Weights of a small GPT-style language model, trained from scratch on English Wikipedia: width 384.
Each number is 128 + 32 x the weight over its row's rms, rounded and kept within 0 to 255. Layers, rows and columns count from 0. Numbers have three digits each. The size before them is the row's rms in percent of the matrix's.

# layer 9 MLP up, 1536x384, rms 0.0859, rows 949-1162, columns 128-191
093:125129149156082083118178119109141125190101154174132090147130160127105087119135123121175127119166140127111051130143144133062127145155104093130117098140137130136180168085075166092204155109144122
098:126115069109114129110089104119121101129055114115119111121106127102136109108135076146093141167130112167084117127131119148133180149064105107190127128137118120196113163123111117087127126138185105
095:139120170129125092059077148123166205134090099090123145132098106113084080085174195148178125081127063107189142158121092126091156113101117144130139103096045120090146106058106084117124065126151106
096:117149085121102106161146147098114098134124136131145179191085115079151149082142134120135107129107157127161098120161145114174097195097157089106184143116094078131155154102106101182147120134176111
100:110098145096127080134170103122094128096110114109052122079137155108058127135079095128067140181166146133059134128134097100119113119146102072106115162099205129122174134116132149108111173137120173
103:099086092115137139072109092146078130097107106089086110139097124157098128160152109124049132153175122120121085110190131145078115113121139174165126167135154176110150124132129169114081058097106130
101:158125137131141178148173069074093175141108110129136141126126163179092120154090128140153111183118172102157203160109164027118182189086050094132117093115156073156139147148121131081109142138134158
091:151153112151119110128129133130130087114148118110136074102130097065131182157113171139083093117148199115128143166107115081126116119102101082130125096130099154139106123118122127105146150149135146
097:060155120130157077051165109123132102123124051106181139167116157169161149103167114102174145119157158146121110148099089087090135164114111103141145106156159146061101132121188084151142136138116138
103:158126117104053138075127093133127070081188108099139089140094067089115117105163132162147090140127105197122123139095110134132110143138133064114129070129092187135106117116150098101146111137146104
105:139131137095116117117138129175087182111097137102144149135182099141173099125136092073124107101109092139161123134111162188106157165142157131169199113095107105135092168183100129086126120115093127
098:135120161177083151163192103097128075185144105147116088158102065110154153085136108122131120145105088129128119154195081113134122088142151181122123119122188136157160150103174130114173090132125135
093:123138104114042122142120144148143122134119149160125133042162141067154116161102159129089081105122097146119037180151151139106187179106145122071155126112094189109107105066154149101100097094148108
095:107135150134135083188098096115179155165120090069102163115210095118145175124110159100131112150165148085149142134110121155164159126076143170134134183057150137088086125021070112149149148182126128
102:105138127161171178120097131122063143101122119116125080082140137156206130099147160121135126085156123064135179063105134117145098116150161152149112091116118179157125172106238141114167102132166071
101:158145095125161081067127067109180078107100113157123069118119152136161130109159126107118144098116121147125085115073117129066153106162069079133102095172114145094195131048120156154109163135110137
088:094172133158090084112112137204083128123165119095129134139150084126132168106192198215098114160116103103051109112125135110148098088159102125115162120130068158063190174078187151094122122087100068
094:116138122112144125079117152108127131159136152078178098132164139074115093080117143159163175159133136184134159101120151141117137080069122091122094164093196167180145113172134122147100137104179134
105:147126137099108086201163122128121049126110108119118110108148150102172165145146151158098067116128147122134135112086156127111083140129079122144087096150088102096158138160154092099097141113129201
111:104161129148165110147142135109133106100054128128139082042099177139155146097125116099124123119124112137142121130172152114117100117105233152063101100147104117174153123121129138140088199126147096
095:148132123118167128097160111109123106127125096036098117153169150183045117121157158116162125123140071088124175089098124136081160159141148143114093206089149111146068144099158161127126110081125066
092:197081106161118162134178085165130092126148108100155162153039092050159127148133161123120137148147229088097109162140146084124062123078184151154121076115129093105130142103138139092097137126141168
090:151104197150083159078097111135131074137141068106146129093132162103091081058093126208214128148120088062162161148112131174160103129148162144140169107128098079174137078095156158051180104132100141
092:173131140077084157091150118166101152157148165123108089152147108185095100130179137099098115173141179168156199109133138100051128132092176166126150126113179101123131125165098124121079075125134113
100:116176094161123197100129124087101156123101144130121061123193145135090151136107156120093091177096152109184126086109183093131060149127108125170161106111147156131139165157124146079068173117159115
105:141162179093124074135108136134078110157212110137121178104173126148143065109074124128174148141097126108156146126145140126209094133058116130157145157117134121134160185126103104128132177148125202
097:081183154123113089110101142141092149156093178138134118111144097118160085207096093104123085110117098145143151091146146077153159155160117149149171160098134151123071187157167106141098140106127140
100:142171152114134080124141101111115180093107114180156000067118135114106130154214113103124159167178177118157160202175129125084167104088092177142112094125179120146136120119133074122076116133168129
081:120112072097211126109118074150112139105149106079168152140086119107124055120092153152076160123188063086153106110145127145163107108169120100131080104083089125169108124072144129145175115119136128
108:119132170108126114121077143209123159105120123085220109126127109123161106133091125191170108146111110116143154134173149112110095158215093093160165101138123106158105094078157173108093118114126178
103:150118120106122102100132126132092091126194063141155144112132154160164115101150119119099073111133131081079116099107133148073086113139099068153120077157081103170132106118101118078139109083180201
099:137076126132130117138113112175108164109102077091143141153071138111109127102152102149149077155133044144127142144102117188082075202109148113125167087152170203160144144129166162129144137197143165
108:078092099125116061109162111116169196129150104117173081105198179100126082134138067159102089185191143112142114098145137076156123161165120067158094169084138073165146121063129135151133144162160095
098:130195183100035144132108119175106109063170111156159069128131136141182193117050147146109147163108077101093113087198155140096130140183131156079132088112147135102145151111154095132021108136159123
103:132114142168139202157118114085163133102199044134132132111143143158175099175187119135129117121144129160137139131154134139143117099111175097130109106073133113149147125038136100109134110153098115
092:177132130069159069118173147124119142132161137062142133196137149111182116129143152136147094153178158134109153144153102087084057132108132112134157184145096124138129133038115115120162134108154132
095:111081085143121146116107126121139106027109106129203123108092101125143125132164139151137150105140134122082154125143134172155139162106137119158127115127091132140096157118124138146098124111108173
094:105140106110128094156097116081084154113058132152135180138092109140145117120122109136096095094137146122049179211117154058164133135137160098093155126087157097172146161183151128123102032100103132
103:114143140124145150121166135146124150172176101134092057117115115138179107126090105141158193169072130107149157111155088093172080154157143128160126171126165168094121161146175143114122142187130053
102:130115148133149140121169142097194170189162061137101041126117113137117138156167112131116115116134048146089120137098173128096131153108171070128161144135127119153147151107133150119112162090110117
102:141139111193142111163115096072098165124081159141096117130119159148175099097127144143167128166127101091130188136131175076106094116101113108099178133156119144115112158131112136144117157120087102
099:109124123122155086157123135123121104086148086074118105127034150128110062119130091094144110100150104187126127200120136150088107130152202090151149185094079128138115114141190112083158039117127173
099:140146067150153108139152201156134134131109118181096138143149083163140153129154155111184118191154109151109158098083141055148182081134112157100129151108115101206107182085152208104078150114136129
092:134122103179093147127190095170095183155105066108111126150134134160103113146135150097139157130135181153146095157120082130166176140150107106140052120164142132050067136123148130116150146106099106
096:164103106194085086115115083125159064074128120117122165149081084082118104110197145151098130140098081081094141104138110080120115164062118102154110103124137160176112175163120173097202107152164166
093:102110117177157131119158110173131156129108050115111075083147213173129164145214127128091086191129117118160112144128149153152167152130100082169110086122126083129067072095034076109099131127161099
105:118179120123102133119140143141079119104093147096108175078123174099156105137100120124145118136171228063127217048140137137114144150099141128183120125134077176199131139163152157113072125152124144
087:093078110150088177089088089167162092116105173115121167128135108139177150127137159081091121112169135126150103100133193070108102094115128139115154109106138145058216159096133084139110092137108136
105:123115055130138109150109077191093078081118104154117148113138166170112139107136162149135177144153144157182174118170171100173111178161136153128160117147115138143161135113139131213119130149119093
107:144152162161112159120114151088169066116167183155158135139106088125217150115200134174094114100145081162116143115148135072078067107113213142152048101136065145096148173107073204175100131095143088
096:144107081115114173180101100142132135132125151126127073154153134153198138074106197137139106124118106145123129090135110105131149079116093095171111127121139136112122123133125091136133128174165135
097:152138090128078139130123131151073097171120037105162115131104123138100085090137120173108118097101126139068115048125140137087192101116148132089128151132151139140153129033175169138131104176159159
103:094129122113129167136138134128071160094061111156130104076089152145087105160133106138103138113077108156099077145189143151116148141130124097119117118097124142170113131131093131117117131169130110
096:126169142128166111147112112128140115231097096180100112123154167171153158141109144139164099151138126149084160128133149102110166048134146163104136133124152119165112096122094072134137119176126141
103:135093089091084134070147088178191077114148146089139093083110122147181119131082136146100103142120142148149154166146164146127142063134095141086080124121179169152133131138128128126076101127109113
101:092149169111123106130122138175112117162096186101102151116106185128165089084120114169094174178130133114171120096107148136140113182094144061099136063152161199141105103185143127136119152102119129
096:073182115085101122109142121164142127117133157128105098088136128115137099125131152130070131148118149176140167083151136142100146154100190071107206041160172083115126053121128112120134140119177075
106:134137103147160151071155176115135137155156108114148091148161152160150113164105139112147159055151073154060103183138174136163151084109135094130089035123123194085097094095110152158099156085118181
099:134116115168153161112111066146157090144124059157126138157125162165135070161178145212162125109152111113119188167145186106096126074139146126131109095123196155068119152132157129116119083139097127
104:120134097144141131096135142149150136118110075129114107127151128148058098127171075080118128055148114149148132159151152135102147135076095132072137116100145157141152144138131111078123112111073140
107:132195113164133147065123149160158135070138162140119114101077128147128092084171141159145070077118166116145128029119171168102148156098085148092141139125155102116121146131117033023094204099153130
098:175158069097116141110181136189118177097094139121115180075153149131131115116083183099211108136117142106111147163162116173038204110106123097115164106168088176129083148142139096159099115120104140
100:158107173120116109168122121102096071117142122119162152183119133159112086069134132151145174044108113146095093163104137101090067158097103105115138104129115148172170116066110103126132141144162110
088:148118148062091134070133126131174075134151146121098166190123124067137120122205154145157151122164133126135087080099128103138118123201088153135114125060073154140121131220074105143159117142123168
099:138114159053071117103129168119114098131102126130117147178067139124116176098090167094157174132109078194107136050180196160135121143107146145148136142135067141163100141125149085092120095103102100
113:146138123122167125085101082131124104054117128113204097064132093166118149145069164088118135154111165167127112054065188112116048134221108152164181101066089128144162141111080112155183087127126115
101:129081110117173155138103134072139177169138122126143137079110127131119135058097099112143104128163146101121174141096110138115114059143150037103063133129114119158080135168105117184113111112128197
095:137132167113119090134102160093129114105146082143169118143107117123154111157218140109180106142123086093127165111053107078112116138103124106149116089168116109112169120083181137115156122101100099
102:057153151166136119137136157158130122157157090128097161083170083069158120159148123119144046086140118201108147087179155124129120076064092116145114093090066176141103123102114120155127159105170071
107:079096137145114135214182108145113149108113108121136063135149164174109115130164194091094115140088076138121174123134086092142145084119088139136125142141138140181134128146138087151122111149098105
103:146118151129070160030191094151116148124165118113062109052147119125135162107140140125154091148151146076109128153050140190126181140166119099151110149107061108114198157085115191148072113143115138
092:150188080132140064126099136118160113164150130126113102178137142106133188136153104110084092162149140103099125154106108099122029156108135097242139143121093093111107156118122161092116133121151073
090:098144119101145079129120133146119115160107162087055078133149174118144076147069092158137127114091119061120153142130134134089171104138124121063184149096156145160132153077079144109106069185097133
084:111101112062159129109111093135131159111144085132137203104127136128165112119182155076109112090100159225185159161072085139171143141136153151128157089142128139168177142118090150154109130084109074
099:093124080117118132158101079163139124167128126098093145122139148126150132133128149142206134084119124117097104161162140145128148148186172040148149192141138101128114143141124118145142161108118130
103:146127171130135161089101162164063162117092144135123082079150161125190151132163185122029156117119157150110085099187115135130129119149112083076163113140161124094097143172077117154094160217126037
104:121134103125091115148117128135107131199107146091114186126181125152126153107115185113118126114080165151209150162209144077182128092071053164129104161124166133113213132154087138158163093085085125
108:157124133115118163155137136146116159148177122061107193147150110124187118151073160160186189134157113152087134151145092160147147100124119125140118160087154123092131173117082059104146160138086160
086:078125102124126096161151175137121063125148155113116104123089042123169116156160148078094153172157118155098145151106155137123146166079112129117141096162120116154117117137114159066141139113154169
098:140162164142127166154121153135200126074156141118165118151120165168106141167117168125160182151119173108126136162064117162134098160116095046186147148113137148152150147153113103148124093134133135
109:156102108125145086162117126099128155113135165095135095188096140185147098108152147147166112123154166123164164126123134138103123126116106121068127067132180151142184120042098169154110062113139092
098:094165126126144075166084052156120154108070123108119097161140152168130126095086130097173105110072164167163133109118138171104095103114037120098161144133134119137201154140098103138119133121122180
100:174157133166169142125157092127173119101125096185110105125137229166140103122114138138104126107165101130125143124131130124156107156079083096148161118157137098171116127143092116147132159155189128
106:113114153168068153085086123083134090114213103102134156164144100128153130153143082152148134076100092195169194072122154127098124067080137131134109115128109099127128072128105129092115183125092082
099:121098132114103146117134168136080148150094111176180131098092080098078159107119150089126149097192123130195108157194088121116138074097107103115122124124113128119129128139133150102146126171100092
100:070117142112105121141141124133131142052152178172098058121130139160151074138156156151153108177153187226143092103099099171109118094119151161118150146100147131114131144138135105097055123188151123
097:149089136142088111148184111097133169097182080123160143104188151144083165104085178134181122148116124083119084131089066126135119131140122132162108125083117163154143111158121125134077158117081190
098:150098122152169175134149055141088163122133112139138106143067153126110144125109127102186090093138116145121095122108161101072111137142109134111121091172133130095136122101129104175139061059142162
095:117160093126126073099132092122096207111146085111156147089183109145070146156129129097103128117071138165156138107095111168138046088150122124156130152130141131144146129164162169186115120162223117
106:160119136101144111123186159111155136123125135105089075157150183160135126143065152117116084192128069094136106141123152091135133143113210156165133160123161120096123148139207132097048135149084110
144:078141128096133072105104127073098099115174135095101169126125074126122169103121179118096078168115157143140127108167109137159114117101106066104104090128149068162134159105089136083130120118163108
109:142156131174144130137098157123106119176097144112105030114113178130097102068157095156096148118112143171147096098146155115104113164100089083148102088096113088137151153066186138144057114086134110
101:092118121177185135130124109074096080145113128151137097078122103092096128124147095148114170180143136106115168094103178153127127122089139130163177132124125176142127156131112168081155149146103104
103:139146123129158138125131090112180099147186118050133089072114078131138137166125181103125063131074135140139129188164160148087066129143074155105135136162160137108164118130163069144156092122162070
102:108057101146146172104100093129096099113101114169184162125128076145106163079149096192126151088088154166117136106099166144146074103117120136103150078053121165134062129128058150062122119119157120
101:100123187161085114189137096097157136107170069124134132108119102187159173140137169172191121157108108188146123070064144088141143133094125065113094095145067125172108095110108121080155137097097060
110:151112084153099157152082151154142125120139095179143164107079106163124164156090109156147122138082163100138152131115188137090129150155113059118136175149140100174146172135133035115106166157213114
107:084090159107132082053106159125009120154174106119133062093155169175063147155170107103075121119095141084090159143119146100129139127105116076145162115148127126140177145126145149113119174164184234
099:106162124112140062118139138116157194133163146091121186151119129142143000059111089092161169131143132111148106112060127111120147117112105113154121197123176102121149137107164123085146160146140170
105:105114160084105124144108103091073147077129172093041120082145152091108135129101085169074125145129142178083162083179139140077115165142173132166142150121124121148125165125098141123103091094113124
104:120175114160139153146127129130109141145142173129099133177098169181071100150122135122137146112046151191112126143119105107208141143078132121076148144115133117159147123112170091114084174153120132
100:126096166118176166103132096111113162111118150106135121101086090164113141148106166079123157152107116121112149081180109189174108141114134147140168089094130102152117118164188110065137125102134083
106:140102138153129139169106143156110136084173103141147080147119022087136090173112091154150187101118082190110160158121151131157172085138098093136116094127139194151116092180154207142140144127107097
081:156107115135070149120126140128141095074111070165136052140129212117137164109103117112184127078117214103127144177201164137110166168101155119141139138081131112103153118094097133136184149130147155
100:126199094065136121057205142090090177132112164153106098130110125192097168098151102138071144087122110115174074132163132174108162092095110199046127128131112119099111077121115112050087093106152073
093:161173122071109057133023142148156142105082137119128153139112175131215205108132122154158092130071136189086089081152198117104132104083168145165143142116082158111147085120128159132123150120098135
097:127090138097104115101155139149143108134170133150122129114135066100144125136095131108170163096149106086120142168155174198104152104102159189164153094121116118149138161129140193133135138105161139
092:122134145164134139173099124145087155126168113166168084109096116154127117159087123182095118134145149132130187153183074103136134109120157134121190173096145092124103172163157127109153107185092112
091:108118135158135137059136168098139150100133108146085101135122084110124092085129087148068091131080136148096156124150148160137100140100159118139145129126100134143121128148170154156179083124135100
102:083194075065156070150147148100157121131106142090154149144177101139181156123222146157098118158124202181149168136132085116133144107080212095160101122147133124139161147141179153108141140125085111
100:122143154114086131130105186067140113093129079102125131093170095183119105085150143075131101118114131125210140131123146187105128107155161117143132102141175133186158130127195182154131108157075156
095:150109136137168117129114131120119080126111102095093094150144119154176125125115131165159163123159111131141159179065162158065121076110136105150116114131162070165080101123071109084157164051175157
100:160098075109119157148139106145119151101139156121157115106139116145124154150180122151095136127117173147100124047102070097138084144098073113109147167127059089090163112153143129111139142096131104
106:138131121149140115133135122176126152119142135089068152177121124128153144156185138080086103154121146093123134126133108141190132134096119131087148125140056063223117164213130120130202138119132151
073:090114118166131121070149140114120097112158094109163092128074184153162137100122104087139169128142147129141117174138158193095172209150137090108121187146105108134134128109131149128193139127125128
102:117133132114088100140157115133121125105157159150088158126112163163134114129160079145139066135129146094123159132090172164080066098161122070128143115139096064102094090127122169129100091160154184
105:118175082089174126168158064067176128145106114134155078180145147111128111097160094116107052120094135142151133169128128166137125078144119110175149110104131102146153063113122122144163086133103139
089:136066114155108074113132098084096122134111110070143109130150120175133195081108110145122200100146136137097101127109144146159154125185143116117128104151141105072064141117109079169134117108133053
102:090116116075130128094166103140145106119207101135135114041105124158182156141106133132140106141128149123146174069156171096121100152149118092114115148109152150124055167125124100097133156122091165
106:104124069173124118123185124087131130098189156072167122134124103178135143102115070112183126086157135137204093097135129097153175085178118184137163091144028147096138105099065165067145132135197049
092:110170131155174163140191154145099122115181104133135175142165180119153141130102144079133102197066135100115090096112182103113100115133108191150103142109082150117139121116125148173082146160143155
098:090142121114107159123131158117073153055110185095142091157154128106124131174139137142152155161106087134130127190108111118095176132135112134165149113131090117125175145141169110106127198142091095
098:104143157146158106118111119091163113145094122092145114111131094145127136122102146131113091120148120123091126087099247144160092123083194138132171146123154122122102151149089066134135129129169103
100:146194130150136072142073171171122155150178150131075128093097087174115112099150181128140153109114152153103136086113146126105126120091172157044108118127077107091143145155127135137104178118137175
095:108120131172045149189094108160098172130097162177174106100136165122120151138086159113072126128169173134125116096143123104073068112124079098099141113159157093132123110097186039120196140155113175
106:094077130156132120133129133133093097173151145118104092169177094107168130069174138093148159197161142131149179134092127152144138192136101096173086134110142144119149150095074146110140127173123101
099:168101118096091122084157126099145086176120104124094083097255182159133109101172129100101107177084168138147145127144074163147156158112147172153163212158183183113065159164115115094158145149199110
108:153131113142119172120126096089131118134150125136074125146125135174100128059085182186110168103176118141124186107056124122058168106098144078141133136096136116133116129102089136112123118154134131
101:157151113160127096126126121107085126063102103167163113084153157152130106131091117105086135175091163138124090170168110108117034127131137080156064117137089061132118139106195117080168141061139167
098:089123147187092145121168055084148160088198119143139165101187099132147197103138112130158128119115120143132185153198116157099117129087203100119143069145119119104113120117061148116101132102091137
100:151143113114160106123178097159106107072122111161114128166086150168124178160164104170097100077091098117121161144119139090076116122141130205125140153083173180157111122123135096115151158111137068
099:134152175136141135096081101178084102189167102129145117075111082174118105069088090134092092085136156180157130116142080112094138178154109067070147136101101143104099111130135145131142162155121135
104:113130097120097098119147104222134048130101115174132205161115141127138123082139145122124066149099077110043120148164135101119117117090069125151119073131067182114117137134127162089150127093121109
091:164103110145138206182085178181148162046118095123187145126154165143102101173142165116154078130136116094165158102135129115193140085091139129134168092116136103153124116107167211140106125127112120
100:122164111114125185143133161116085112097085107150148176172109148058112112103127152123142172124108110121088153126110120128115135128083100168143109171158084129135093101094126175105153092088154179
100:150186080093164119132125155138092157083166148159112141173111154068128155133175101137149108145080133128128170058168156156185105128112116108109066112118072140090127147182082149116096118128174140
103:130193177090169099053106170128187119200108093120089135110114083143172136142158166192144097143135130140136200078088127126098139085135129130108117148135070122141118127122135142121114157138127131
096:162164120074122185164093099171127070120118132194138110092113118190192111158150153084108079190142137107133123102144088133125087157048130122083131152111125150117067134110097155149107186229153078
098:135135105155074120125083205145137162099106146084120206120094123131092156038073117186065098111113172171140148150157117140152155114106145093177145153101120139127148161043184127113169146185112133
101:129149081103124171081112109153139080133162149142105121129159107146164122057132164101173092117118161147118138127105119055130113128098179097139121148132112161167178149102115153137042065103154097
093:130141142119108136175101167107063158060166105066144158133081141145149155208195146173106185159119037132100142046154091175135168158094135146117120174151151164105143122089155130109162149073161136
101:148135166126165131140119091143150110191116115051127136092123077114129117132117102142203169129088063125137133136127145138106182148106103094084123160128106179111163116060118156151144133118109145
098:158185106078080155112124113146142159160153110135138143097126154159110119179090156120169150130079076078059074054133142133210107123169172154137155145122096107130149133114071100164137165133117153
103:192122112118186092094139141086135158135090119129145120139174097150128120082119156143132125112072093160101119164129164161105111167159120165135142130126105103070154131206124158152135191129172087
097:140099124133103145136128074113089099155152120091164127133102130189103195155183169136168154113084135120110118215066100097124116140128092110074161188089188161072171143164154159114140115181157133
097:153127166076136104132140142111152105166112082141155172119118096189128147156110212140170139068057147157126126167111157096096075122106165123128166126101090087109155119158129164068139098133140155
105:158146157140242121152123079130169110135125098119148172058106093145147114089114213151147150092117070139086067167122154161115111110103141095055135168017161119145150126128053122132135093122158154
099:130107142102172156155131060134112121123118106136137080108115152122137099150121136154131099118115104119041120060198134128137132115129150111130124115086161107138183133108104126085102115162107092
104:164185128049147166151147123134115148117158096110107084193120128197121113096134115132153113122142124152135136120135132139134123169209111138038163109138133181116133104105129132030097098111084093
095:134138126143152130173131143102152115084118118088125145112154070129131174168131109095125115174078050158143135153125137170132184100153139092107128168098091185178148167023159120093133146120084178
091:063126133122140087083061186115151158143149129095117117146098138131103139110115123121131124106160126147104148158170090183160118195173131158134155084161117151055143094126139108145144099091187094
102:115122120102106112123152156109188136143142088110134085160144135141135130159096134198083079140109183135126182173144155162045160074148106114092092100116117100120106143178139136124175139088078105
092:137152140159098118139073160150118087109153139153146105095159094161165136137188129193165172100137143113115135142129151096081149152071204123140116167143105091098174102140075166092177093101137082
098:115121056131132157119160140146134181055137122090024154168105115115128085164091086144150096158108122145106121128135131147123177097151140131195139152079105095074099073130188144141139150072067086
101:109122188080145138108173184182142119093082117131143109073079089166102142067147152136097137176102147163143094105159096098118146149123137135150141096096153080154116104115146213141139132101129081
106:114147149163105183151160076159129139170094144137185133096161178143080164092167150157125101139089187115141146142146114141124094111131124095141136143044065099130126163094129169182130095166168123
106:124081086110108155109081195127082077149173061148127101108114162133130099104116110148116129070189136132135095123135142093115122153150116138104118092099145152112112118165147154123174115150135124
099:097125089102118037149144050170105102181129082155038095131124104147133147135126125107112176098107164241106133137128145134102158163113123129099157101090137158104138180083079148140135099195116127
092:163129163110100163095105143108146136145159107115169163178132085111159130116139085160136143128093133101206102168095132118160235130151143191123153174122075167139130103107091145114167128105092088
103:155120109060051129096129103077131113105157123120183133130136118027120142127159057204070126159052112131132105035138192134083123137115118110108119097109116142111093076087095121184120148118149145
100:143127079147112121065124135130100146102143096070124099100115099146103127128189155177174104149170194085197152089128138145148115145134125156082149145134147148117139121086155175164150126127113127
097:138143105117158144138113163155064163154124126173146127073086121054157099110127102099134121154141090135054102092154172178108093148142079075168146138152075102134155100099131108083136069091130138
099:174106151098103105110160080160151165122140137118152155164059142116143102103147139127104082096127135129172137187146124132117122161138084177080140107128097073121150122055109143074150123110128163
121:165135138128075125149173129124119112146154161096250104136120149110101158187112100088068128093110124084086146156168112123164069155053116115143109042087126132120097149161141105148109171109149115
108:156102135109116128139126111118150190188139103147149079127157128117157161117137157083135156106103179109104140103126113153131123141164111168170131094150147127145125112120110107077159120143161117
098:065203153151105134144100128166140155113120150160127129144139077109135158177099143212092193119114128128109150102071125195126128115114145092149160180135113117188131124124133087132063064068166132
153:155134172115088162124054136144081148122088136160125090134122131101139119144082110137125198142062155146203173102093111106186122138078120094129131135128094121150164139092134065151092088149115117
103:152087126033084108117092118125139178151118139116093146134148139087195134107078141146114098104104189124123119137152127142113184105126129161211109115129104147110101103120134167100162118121119093
102:149155097151147122108179127153116122089115071123109168140094162077087127113110146158106171137196124126147102180166102115088160131170120106115112110139069115181133107124077057127149163081128159
101:133140118109186139112095109164174156171122139096141121151119195110144164107064162144108135117119162167085119106138224130094115081064127069114191149122111108151116167122143155112163133171125132
100:137122162124113143160081113086108137084166144125202084129114121176194116152175143134155114108136189120052133091125159157106207137089121134131161126186069145101103153128104138136174224173142089
100:108164073095166169078125108092115153130130097138129106198098142148117118146143096156178129130129066142144120171070123121101124128127171142121158126120145093085130166122114112154145166102166125
098:147059121138108128110103065098043105067050076129105123072169097153141162093099090150109113146102130135127165141137141087076115142178133183182119068133130147095142116124160165099144165126141181
104:157076088080152128073078176105086177087087141134152068090123143090147114164106129101076144148104123169149146119127127125106086131174184169153101052147129131133218133117174150115203052120132130
099:186106110177085117102137106158111152071118146106036102103094111090133136137146127108150148130118146140143119167074102142111114177160090142103111133144086193135157120133133138071165154094122150
107:216163136072160146148129083142163117175103137091082107159115140182116134148133154108126149155132158127138154111143143080125219107111138138173129143155119049117162212136188107164119184126138148
101:159133133163103151100129102134120132110182096067104186129174184164150111090122123077084093179107169057134074088176173174135131143105156136105142157131081127091105161162156051111124181118182111
104:136194142082129160165154105075113146102154115115123090126126109130121092103191140153109169187164134143172108135165077136109176137091103120137109123136124148140166118134182086150107179141129063
095:169135152098132142100125088155115092101117120110197136091148106190183153074113111130115172142102125105122133066154134183111143091111080132114134099103143168150123095093106159115105097116125120
103:105099092065121141119100121186099077148104085120132198081113106139165121095156171143148121147145151120074165200129095088156133099185096116170129154147077174110111112051086119102096192148115146
101:187136115144201096149145115129105118135107083146199116104127104116101112044168144142132157098015121172172048155112136079113140141120134149166147101109083124058154127193138151079100127172075142
097:138083134143072142056133091118167156078067150138067182130077131030151127085098168140131165178127140133109131180111148109147067095062093126165069165110110132141133123132205149105115180116168100
098:120099149167112161152105117115067189178086165074122140122088078122168206164122165117131121098110131175128145160143101134143105128090156173126125094105163157183091110140180130074084113056139118
092:139117162068077097126136163123139119127096062107095110193130173119160145131154144167155154127155098127154129136137207156116140117185118161140135137098087138145144158072116137138166092140148134
100:153150150187107079122165125124117089204096127126122126118112129189157139133086162165145077111115200138165196109106128142132112123153102088151091077060137117163128122154127111086166112134150148
108:093130156144131093141184150104202157161149115112087142135166112107111168103099086195174191175119108128157148120171091136092087161115155120155145135170083070184127163104088092093104131122158103
104:149132126101082128099106127009152146108198147072065062090131118166189118126082175161131123151167118183171097124104164155134171103153122149116228110141138140100142157152106102176152170153161117
095:185120144106110133126139196083109190133136128142105143113113109109089085132157138108167084085061122130143079167181092181096144044107144119154130143159114146169134167162168075157128104141164178
099:089143093164097139142097118097110136124112075199143115135099131138109110077205090137154089107134105156159101123122125128099135097081106132113151170126114147128131175089174135156093135137132153
099:136193108138146155115144070129151143121093195132136195130118102122122168043051135153079093162075111120103177091138137132119155185123147176104138187125100135164123094099122209122153062075162133
097:110102156109182090152120127103195164202128113150130109166156174180139085150107154136115164174095132084109155124119170116201158105078138189143162103079152117163177148108198135165147171107118114
103:132132128120170121144135128128088082130106136141130144103153123166129129078113134151047094158099130158133107150108101141111115080198129149126129147157202165148146079074087151169115175117108148
104:117148133083147088124084124160079180137110121096112119106098113181113093096100119160135109159085116067144033059152181157092062115134129134159118169154118171174090126127133086117150151154101147
101:100085131111104134130083145033091131111166121080092080120123087174132194089160151135163101246068146121185136122062151116106130142149163166125126121091152133141168124166071126172106170087134127
089:121122146133116078125106142095143073172175115135156112087164103077185104140070150128096135128139134134064116167086112113112114127093115186123179150119102109144107146093159139082085154114121109
101:085145145136156098168181108128099165121099105169123140161142166142136113110139140089104116136111174089110108130136133117152125112082236160100106073088132179148122193137138168121163141126107146
094:126087116162166143129149134090132125142128141108143119108097116174173142108083151132136140089127130160071180096121128171123171214164157115139130161109095098122092140121065101085165110171130121
091:169106116183111123103133100118150194071087105124091097113140130106159125128174207104113127122079170164090083141106135155138105099219152084224152143055126129169098157139118101097135122177166144
097:089154112142120125123102139080160128159166152133174111166164147080079125134155116130182109127151145151116187129160134161095113145142110136096146103175133115151125157167152098177134147124145100
103:180064105082129099102158078179091175136107118136125138081058124052148112087109180143137080159157092159146031135133119111101069152154115176083146077086135126145169151102147131137117139145117108
105:170146184156114132105118178180109109181158081118058168144131132140099121134086090140139097152130096112158136129105127187112136082097083058109123100131069180073080176123151100102106163125125130
096:120122099148138142117089179172117158143130088168090071112131112092190115107140092092087112111129044137139205174204216126182158107127091088100165156120183165168154185104104107121161110112065111
108:115173191109137115168190131168135132144123080187116146092129146153198106117090154126135107100132091129129198078102122192104156132056191148141113155132112147145104163115150131123214100154166174
098:124078189124122132102140110117175084141084155091178117114117119094075133082136143162137154150186087089137119065110094179083108104124117107162087131062146110131141125145094133149082124074142117
097:142137130123055143138070121168102126180134140106150078062118112144134109099148129119061132114122119116080174108137115148109111092078101091069189154129130126146136108156131140110176106174131153
092:145111158091155129140101116099100128112099169123119092104120176152127122118120166150151109127144146151099142143140149102092124123142155181153102188143160122140204151084093168094147115095127102
098:141103107114124140155184127179119109110173154133117154202105089106153126132149149207092164140175151157111141109099111105130144132104110175177118186064151149177177159153142190097089156152135150
096:137133119153148043146181078119178097166140150124085085178117127141158202134109151153112210082166188122106160160114166135166127193129129105137158163103162103136122151120137162156145124088129094
089:156146080134160150095134127133117155150131159123108108103138127102105109165159151156088159112200124121100094143142124129153082135142156152195148138083131132109104114160125157150121076122133084
120:128136191177122137116099148152060106074138167145059066138147157142192131109079163131065108117134074097101040133149153144120120149155167159136199126121142095150200203141099121065142113083145164
098:150120144162194059213110161176138068095083177069080167087090120124125089158106112135103078160135148116130144114091132092140124121079085139135122095165195167169100105089150083111172148138114159
099:141132185129142165058099113113082127157141088097116147110087095168153055158114141112144131084107079129111203150138131139128130162094204148136175146152134106089131159134078119132135132130120133
104:084164152089142131123129102089134065165094150117098127069143132117118098072115083145125168117086161124158130118105142171129065123140140184164163107110123123161073146183125158178150141080134170
101:123121137145117195146135145107120125112102125099123124040204085138138135099129118176117120126062181135085099144137145107106140118133179122092114094100116187129119146126119141102150127117142168